Weights of a small transformer language model: 3 heads of 64 (1 for keys and values), 5.17M parameters.
Each number is 128 + 32 x the weight over its row's rms, rounded and kept within 0 to 255. Layers, rows and columns count from 0. The size above them is the row's rms in percent of the matrix's.

# layer 2 attention query, 192x192, rms 0.151, rows 25-37,89-100,153-164, columns 0-63
size [ 99  98  79 102  99 104  75 101  98 102  92 101 100  77  93  78 102  86  94  78  93  85  85  96  92 121 106 102 122 122 118  91 108 122 113 119 108]
[[ 82  87 167 115 163 150  93 130 142 100 105 131 190 151 162 174  89 135  76 122 149  86 144 113 140 127 141 183 144 117  81  93 110 127 158 113  94 141 163 141  94 109 168 173  87 130 178  82 138 159 155 141 204 119 145 168 125  89 192 132 131 132 150 110]
 [129  81 115  93 105 164 197  95 132 121  83  93 153 146 120  97 170 121 150 129  53 166 127  90 149  80 107 152 161 138 134 138 171 102 127  99 113 140 151 133  82 136 152  74 144 174 137 176 117 117 118 188  88 104 130 174  58 123 101 155 197  83 212 110]
 [144 146  66 139 115  72 119 147 166 136 156 137  90  85  89 111 147  98  95 133 166 125 150 110 141 131 124 150 129 150 136 108 115 162 147 197 179 118 135 105 156 122 161 145 192 102 121  98 140 131 159 138 101  85  95 103 125 154 149  54  91 172  91 104]
 [122 121  97 141 121 101 115 131  95  52 110  50 101  84  96 163  95 143 191 124 144 131  87 123 160 122 128 115 150 148 112 117 125 144 145 135 152 192 132 110 116 130 175 141 189 175 119 180 139  95 174 126 144  79  79 159 140 157 137  93 151 103 138 158]
 [153 111  42  77 156 107 108 123 171 149 156 134 208  95 155 110 112 123 142  74 151 113 147 139 137 156 172 142 117  82 153 113 119 186 122  46 133 136 127 116  96 127 131 196 114 140 135 140 153 169 140  92 146 147 190  97 132 176 173  78  96 119 114  85]
 [137 116 144 107 175 119 141 101 127 100 141 151 161  97  67 196 171  76 146 159  95 153 136 143 128 144 137 104  78 113  99 115 142  99 160 116  71 160 155 155 112 122  89 136  51 135 157 142 148  64 116 165 164 158 112 137 138  93  92 181 178  86 124 100]
 [171 109 127 107 131 143 167 103 133  68 110  70 178 128 165 125 182 106  63  97 151 124  91 125 103  62 155 107 106 167 108 174 142 154 146 111 126 127 103 137 121 128 133  85 126 159 117 129 122  48 148 126 126 118  70 156 106 108 135  64  45 126  92 157]
 [145 108 163 150 122 175  79  76 132 199  83  73 133 115 127 111 129  87 125 102 158 126 132 154 147 151  92 194 126 104 112  90 147 176 170 107  86  65  85  89 191  75 182 146 204  85 107 148 115 163 128 126 117 129 111  65 145 157 147 133 111  84 151 155]
 [130  81 105 119 119 149 143 143 134 148 115 188 113  87 115 155 149 144 171 133 165 135 207 154 165 123 136 140 167 126  96  69 165 132  62  75 127 105 176  53 118 128 144 154 182 107 154  79 149 120 134 166 125 144  98 130 105  89 138 166 116 113 106 152]
 [ 87 103  86 119 150 163 156 152 104 100  82 101 173 102 115 139 135 177 160 116 149 142 105  87 108 127 137 163 128  91 160 148 112  80 143 127  59 134 170 179  91 149 153 128  87 179 110 129 156  82  98 154 237 123 122 165 162  95 106 141 150  98 149  72]
 [127 155  85 150 141 152 134 136 158 163 153 112 111 141 152 118  92 156  75 132  77 100 148 128 122  80 121 206  88 153 103 113  95 113 123 131  53 105 145 200 132  87 138 106 135 113 141 151 144 147 179 118 147 136 147 115 119 130 149 131  96 104 107 117]
 [152 145  70 126 158 148 177 131 131  78  86  94 132 159 126 101 152 131 111 148 150 127 200 138  47 143 121 137 136 146 125 140 114  86 144 156 161 202 152 170  87 109 105 134 114 128 131 178 152 176 123 124 104 126 104 126 119 115 148  79 152 118 150  62]
 [107 113 133 177  87 207  84 125 108 100 206 141 154 139  96 122 116 152  92 133 157 170 119 114  87 132 153 101  97  55 142  64 192 135 146 136 117 153 148 121 138 157 165  87 135 127 108 126 163 106 175 107 112 131 128  85 102 110 111  52 151 136 134 108]
 [ 60  90 185  97 106 140  93 132  82 128  93 132 142  98 104 119 160 131 105 124 183 138 176 168  86 130 100 126 170 146 107 230 107 145 115 154 132 104 132 133 111  99 168 131  66 138 151 108 126 206 123  94  84 122  90 126 174  99 129 117 161 122 126 119]
 [176 124 120 127 181 105  51 129 174  99 104 111 168  95 132 107 116 103 120  85 112 132 118 113 125 162 131 130 115 128 101 132 115  50 130  89 135  91 115 140 143 186 128 121 127 123 115 153 145 152 100 115 101  34 151 232 171 146 123 156 156  88  72  97]
 [167 170 100 133  75  89 101  83 122  80 190 102 152 113 113 114 150 131 119 110 116 129 108 126 131  40 106  51  92  87  94 128 159 168 185 109 141 193 125 150 143 132 138 141 174 126 173 108  94 127 208 166 122 140 113 154 146 171 176 234 130 112  98 127]
 [138 158 143 137 113 151 106 151 126 138  82 154 161  97 203  62  86 155 133 169 119 161 139 149  76 141 146 116  85  89  83  94 145 117 177  54 140 139 189 130 168 149 110 168 132 179 125 164 120 161 126 108 100 100 149 141  96 143  26 157 187 117 139 168]
 [111 179 144 164 128 167 117 126  85 121 120 102 111  48  99 133 141  74  88 194 135 139 160 198  98 193 100  86 134 135 134 175 126 154 120  71 177 161 189 162 124 127 141  91  77 128 103 147 104 163 145 139  98 142 141  72 102 123 152 126 161 121 105 112]
 [156 169 121 139 136 160  38 113 118 172 103 168 145 125 146 106 143 135 127 120 128 114 136 161  91  90 142  97 130 175 184  97 163 142 169 193 116  80 186 185 138 133 149 123 112 108 120 138 121 137 213 178 157  70 114 121 131  82 119 187 152 174 127 167]
 [111 170 140 123 104  60 131 122 135 124 109 144 220 123  98 153  72 147  91  52  73 149 140 101 140  67 115 123 105 123 144 115 136 108 174  71 188 173 112 118 202 135 157 121 124 156  87 121  81  93 117 107 138  83 115 119 173 117  99 128 127 111  85 168]
 [128  83 111 154 161 155  95 111 139 131  86  97  86 145 127 139 165 163 133  96  71  83 120  79 117 115 169 142 177 126 113 158  95 169 147 133 176  82  81 107 141  94 104  97 134  71 144 172  58 106 132 135 100 114 158 140 123 157 141 136 132 108  99  97]
 [ 90 167  55 146 115  67 195  99 104 154 141 119 162 126 156  94 114 136 150 110 160 128 180 128 137  52 120 109 127  99 158 137 126 106 114 129 178 114  94 161 150 122  82 125 132 122  79 121 139 112 163 132  83 170 126 100  90 112 129 147  86 106 169 129]
 [113 150 136 145 161 134 118 157 147 114 150  62 170 121 159 141  81 122 125 111 130 145  65 136 131 107 133 112  70 111 144  96 155  72 104 176 134 102 174 103 136  68 133 148 117 126 132 143 169 107  97 101 198 100 104 105  95  89 135 126 160 101 213 132]
 [ 82 127 113  91 144 158 106 176 162 179 180 167 140 147 177  76 146 141 147 115  86  99 118 111 100 164 168  92  96  46 168 126 154 115  96 107 113 151 186  72 123  90 118 136 111 121 143 177 127 111 111 102  74 144 109 141 139 117 146  88 157 133 125 170]
 [117  93  73 129 138 115 129 203 123 125 143 111  69 110 155 106 156  99 120 149 199 196 160 134  63  93 155 198 180 154 131 139 153  92 161 111 153 168 109 181 160 140  78 136 123  90 145 161 113 196 109 148 113 169  65 141 133 142 151 115  62 188  83  38]
 [179 133 143 119 119  77  87 102 133 177  62 163 107  75 168 118  88  93 131 105  85 167 101  95  87 109 167 160 108 118  79 127  77  91 156 148  85  69 149 138 119  78 163  94  99 125 114 132  66  86 156 160 105 125 110  59 130  76 104  92  71 146 156 144]
 [145 118 203 135 156 104 139 163 159  94 127 138 172 145 142 150 192  80 117 134 147 190 109  99 155 127 118 101 122 128 133 132 115 116 111 117  87 148 155 118 112 168 142 167 108 122 143 142 100 177 151  87  87 113 168 113 120 104 159 122 108 109 147 172]
 [190 193  99 145 171  97 148 151 129 140 138  83 148  69 194 137 173  99  99 162 101 105 150 137  79 114 125 126 143 113 161  67 102 206 107 103 149 134  97 136 139  97 121 150 155 127 158 144 126  92 131  76 145 133 118 104 158 137 187  91 122  98 141 103]
 [124 151 141 164 136  96 144 127 102 160 119 113 117  95 144 140 124 140 158 176 131  78 179  99 102  73 132  95 127  50 130  63 116  76  89 153 118 172  82  96 121  65  83 133 132  96 137  56 141  99 135  91 102 111  94 141 176 170 184  95 115 169  89 170]
 [164 109 101 157 157 128 176 143 130 138 128 132 118 101 186 126 163 163 142 206 179 133  79 157 154 147  96 151 111  84 143 116 109 149 137 113 138 195 154 136  87 134 130 102 180 154 158 138 106 133 166 102 140 120 149 169 108 158 159 111  97  81 112 102]
 [150 103 139  90 105 158 112  75 144 172 112 158  97 104  80 144 115 191 185 130 119 128 124  63  95 121  86  65 160 184 172 192 103 147 108 179 101 125 143  98 122 173 184 130  86 158 160 176  82 124  87 143 106 147  75 166  96  45  95 112 164 112 118 102]
 [164 103 150  92 168 128 131  82 123 109 154 132  91  94 168 115 155 102 162 128 129 105 145 149 159 134 108  79 115 196  99  99 122  87 182 128  78 117 130  94 173 168 180 119 144 131 131 105 107 119 146  83 115 143  85 150  98 136  73 121 138 155  66 186]
 [119 107 107 112 111 125 151 175  94 159  78 130 170  80 149 132 154 159 142 160 110  96 141 122 155 131  60 126 178 102 151 122 136 148 120  64 127  75 159 119 173 126 127  92 134 136 165 145 163 141  76 135 135 144 159 191 143 122 120 100  87 107 154 154]
 [127 161 132  94 127  96 173 152 141 132 166 117  96  90 141 114 166 188 159 117 142  99 151 115  64 127 118 138 185  74 180 166 148 188 165 110 175 173 135 112 149 127  85 169 105 127 125 162 158 117 161 120 105 145 124  86 124 109 107  96 120 166 121 129]
 [103 117 161 124  71 188 162  80 153 135 131 142 132 135  98 143 192 113 178 140  69 105 126  97 106 126 109 106 104  94  92 133  97 100 197 104 170 111 143 157 148  92 165 165  87  70  95 110 103 176 114 129 137 150  93 107 167  57 113 109 139  91  73 168]
 [133 149 135 133 130 124 179 160 180 109 207 122 108 161 164  81 128 151 126 164 128 151 166 129  75 134 143 211 194 144 146  81 147 160 140  92 159 145 138 177  83 140  52 122 135 107  84  80 136 112 160 154 136 102 107 110 110 153 163 123 121 118 159 173]
 [171 131 137  94 176 177 139 156  94 119 116 113 105 178  85 120 141  78 123 119 119 148 174 146  80 114 159 167 126 172 171 184 121 133 157 146 158 202 142 167 125 102 118  65 131  84 144 188 158 181 119 136  94 137 129 122 144  93 148 155 132 155 117 101]]
# layer 2 attention key, 64x192, rms 0.143, rows 25-36, columns 0-63
size [109 104  95 105  98  91  78 100 104  99 101 101]
[[131  84 100 199 136 138 181 146 148 107 142 119 162 117 147 184 145 142 145  77 125 147 113 104 162 126 121 126  65 160 121 117 122 121 175  94 128 138 137 121 142 194  98 112 140 133  65 135 127 106 144 136 153 104 120 111 100 144  99 156 142 129  95 165]
 [117 108  93 148 120 132 159 144  76 127 154 131  48 137 104 152  86 132 153 166  98 107 150 147 145 119 118 101 163 106 168  94 114 188  71 176 132 134  87 123  95 138 109 106 116 147 168 137 193  33 102 117 135 180 120 120 131 147 119 131  79 147 148 162]
 [151 134 112 154 151 135 186 140 126 125  85 153 152 170 122  98 131  93 130  47 157  98  53 115  94 109  60 138 165 102 177 131 140 126 178 118  78 140  49 122 154 105  99  96 136 155  96 124 110 162  84 136 195  88 114 101 138 119  66  81 152 127 122 166]
 [111 112 122  78  99 106 115 130 133 109 226 177 135 192 110  99 157 179  80 106 115 151  91 113 106 144 124 118 167 161 182 227 153 206  51 209  91  91 116 152  87  81 130 100 138 132 142 125 101 114  71 158 136 127 104 160 175 131 162 128 136 120 111  77]
 [122 124 130 140 131  83 121 107 111 139 137 137 143 171 179 119  66 165 180  61 105 170 173 114 142  77 101  96  86 146  97 165 190 110 128 185 153 110 165 108 113 146 175 113 138 115 114 125 105  67 121 136  81 130  89 205 138 160 113 131 145 153 139 168]
 [126  91 153 176  92  86 224 123 145 109 124  75 173 102 146 115 112 203  90 165 123 122  90  95 127 112 125 215 141 120  81 143  35 159  77  99 128 137 131 129 102 150 117 104 145 191 101 121 189 142  60 112  96 154 175 112 108 150 101  64 143 149  91 145]
 [143  85 131 177 133 171 125  83 160 119 171 132 153 145  62  84 126 125 117  83 137  57  97 107 112 145 103 122 148  87  93  67 119 139 108 144 100 135 127  94 133 127  78 183 166 110 111 108 132 159 181 156 207 123 110 155 107 114 148 121 151  97 146  88]
 [120 181 172 108 123 122 135 132 160 138 168 141 134 108 130 110 106  85 120 171 144 160 172 174 122 113 104 153  56 106 103 144  91 117  49 139  68 121 179 110 134 122 117 139 115 216 135 105 192 102 101 114 154 214  76 167 156 174 116 144 134 119 162 170]
 [184 107 182  98 125  97  43 124 129  66 126 150  91 151 151 116 163  44 141 148  98 217 104 120 149  89 127 178 107 169 124 141 148 140 120 120 171 193  94  97 113 137 120  99  90 148  88  77 112 164  99 104 133 135 154 147 154 149 190 125 154 151  83 130]
 [184  82  96 115 132 161  86 116 133  91 108 152  95 178  97  48 129  63 125 109 191 130 156 125 175 127  71 155 162 187 162 202 143 158 120  49 120 113 134  97 106 168 127 166 127 153 137  70 120 132 128 129  56 166 189 115 184 155 122 121 105 127  97 145]
 [125 116 149 112  71  99 160  87 151 163 115  67 107 129  60 161 115  44 166 131 188 125 131 119 151  99 105  70 143 128 155 127 148 193 143 143 188 132  83 126 163 130 159 148 141 129 107  89 141 176 132 117 145 123 145 114  91 154 131 167 134 125 134 116]
 [130 139 149 127 113 161  96 110  86  92 129 188 141  91  89 135  84 152 119 132 150 100  96 130 173 190 117  97 168  99  65 143 102 101  96 101 125 109 137 117 106 130 108 115 148 123 169  70  63  60 168 113 121 141 150 115 138 132  90 116 140 113 176 195]]